config.yaml
num_hidden_layers: 12
hidden_size: 96
num_attention_heads: 3
num_key_value_heads: 3
head_dim: 32
intermediate_size: 256
vocab_size: 1215
hidden_act: "swiglu"
norm: "rmsnorm"
norm_place: "pre"
norm_eps: 1e-05
positions: "rope"
rope_theta: 10000.0
rope_fraction: 1.0
qk_norm: false
attn_scale: 0.177
bias: "none"
tie_word_embeddings: false
parallel_block: false
init: "uniform"
init_std_qkv: 0.0645
init_std_o: 0.0132
init_std_up: 0.0645
init_std_down: 0.00806
optimizer: "muon_variant"
learning_rate: 0.00809
lr_mult_o: 1.5
beta1: 0.95
lr_head: 0.0077
warmup_steps: 200
schedule: "wsd"
decay_fraction: 0.348
decay_shape: "linear"
final_lr_fraction: 0.05
batch_tokens: 16384
max_seq_len: 1024
doc_mask: true
train_tokens: 115300000
max_steps: 7038
dataset: "wikipedia_en"
Each number is 128 + 32 x the weight over its row's rms, rounded and kept within 0 to 255. Layers, rows and columns count from 0. The size above them is the row's rms in percent of the matrix's.

# layer 7 MLP down (transposed), 256x96, rms 0.187, rows 252-255, columns 0-95
size [ 87 101 111  96]
[[130 115 132  54  85 164 150 132 135 137 120 115 115  90 190 142 139 165  58 142  65 131 152 133 101 124 193 168 139 116 160 181 166 155 127 107 180 158 157 183 151 161 136 126 144 146 197 144 213  87 125 113 101 157 147  97 122 155 156 137 156 109 167 162 190 146 138 138 146 110 149  71 110 151 129 126 124 125 153 153 130  95 141 189  97 128  78 130 132  92 158 121 176 126 177 130]
 [158 117  90 144 109 143 111 134  66 124 145  75  97 168 202 132 159 128 126 148 134 134 123  90 136 143 161 118 113 122  91 180  78 132 150 127 162 108 200  89 149 161 111 165 194  59  98 108 125 139 164 108  65 131 134 109 181 145 132 146  74 227 107 142 132 110 112 173 174 115 123 102 102 114 136 114 113  67 146 121 157 148 138 102  92  96 130 132  90 151  67 138 153 121  98 139]
 [101 110 195 122 145 117 166 100 111 133 147 106 142 122 122  88 104 140 112  99  86 135  51 112 159  80 160 146  60 110 144 179 129  96 110 137 155 136  62 141 139 136 104 151 107  85 131 190 113 210 160  89 146 145 156 126  90 132 187 101 110 142 172 104 123 124 156 119 142 112 100  60  96 119 169 142 121 133 145  63 126  98  72 159 158 181 140 148 200 115 126 123 162 123 131 100]
 [104 114 105 128 112 112 157 140  87 139  83 129 118 149 130 125  74 102 179  93  96 166 143  97 148 121  90 131 187 144 119 119 101  61 164  96  99 146 191 119 128 127 142 151 153 148 147 123 153  99 159 142 203 154  89 115 110 161 187 116 142 121 146 127 101 143  83 178 109 139 122  92 213 144 129  57  76 113 139 113  90 106  63 129  94 167 120  95 117 162 163  88 128  74 148 174]]
# layer 7 MLP gate, 256x96, rms 0.317, rows 253-255, columns 0-95
size [101  98  99]
[[129 175 124 144 110 172  91 126 107 129 106 160 127 168 121 147 117 160 159 143 112 196 147 140 140  94 113 205 157 143 153 127 125 111 134 173 109 135 157 149  88 109 190 115 158 143  84 125 143 115 167 177  76 100 132 163 154 141  97 192  99 146 177  98 126 175  51 174 112 132 115 121 124 146 141 168  81 145 148 127 104 126 166  94 141  89 116  77 176 222 133 132 168 108 114 178]
 [120 100 101 132 187 127  81  98 114 129  69 140 159 158 108  62 144 137 148  88 119 101 106 126 130 107 128 163 186  79  96 157  87 143 110  94  67 198 132 166 122 127 180 144 140 153 134 201 128  91  81  89 140 163 103 124 135 181 133 117  95 154 186 111 124 151 157 130 121 123  91  84 122 148 209 137 155  58 111 152  94 153 131 150 146 178 114 163 151 122 125 140 134 106 136 179]
 [108 149 103 103 170 180 142 158  85 112 114 131 161 126 126 126 182 108 122  93 189 124  95 160  87  93 173  84 117  95 131 147 174 136 117 158  60 107 137 113 115 128 136 112 132 123 114 174 161  54  95 113 102 108 124 138 182 110 152 133 134  69 132 147 155 121  76 137 132 165 154  98  59 106 132 105 134 190  98  64 120 106 124 175 118  83 143  69 108 151 169 170 127 133 118 202]]
# layer 7 MLP up, 256x96, rms 0.335, rows 253-255, columns 0-95
size [104 107  99]
[[143  82 213 147  66 112 112 130 150 146 160 101  95 101 142 123 124 177 105 168 144 159  75  91 104 146 134 142 106 149 167  94 128 125 127 145 110 154  93 101 121 119  85 103  75 133 113 106 119 152 100 150 130 153 165 142 130 173 125  50 113 171  72 113 176 132 102 105 136 132  73 104 130 111 114  85 110  42 124 174 121 116 129 145  77 115 117 129 172 113 207 128 137 117  83  63]
 [133 112 111 124 113  65 149 101 103 160 112 131  60 127 148 148 142 144  74 127 124 121 102 150 155 156 136 149 142 137 116 150 100 164 153  66 162 169  76 116 110 190 149 172 102 120 131 123 121 126 234  77 187  85 199 146 157 142 143 107 184 186 152 127 117 139 128  90  87 112  94 147 119 144 128 170 158 107 163 120  94 132 113 155 160  56  84 111 143 136 109 120 131  82 160 107]
 [ 91  89 115 114 161  58 119 103 143 111 152 180  84  59  92 114 140 132 117 181 161 164 153 100 184 119 134 110 172 133 125 242 101 114 152 165 151 138 103 154  93  90 146 108 140 125 153 184 146 122 101 169 123  93  96 163 131 116 132 151 147  92 151  73  96 160 128 150 179 150 163 141 133 126 155 121 108 179 107 107 146 124 122  55 157 109 117 107 133 136 163 194 162 122 135 159]]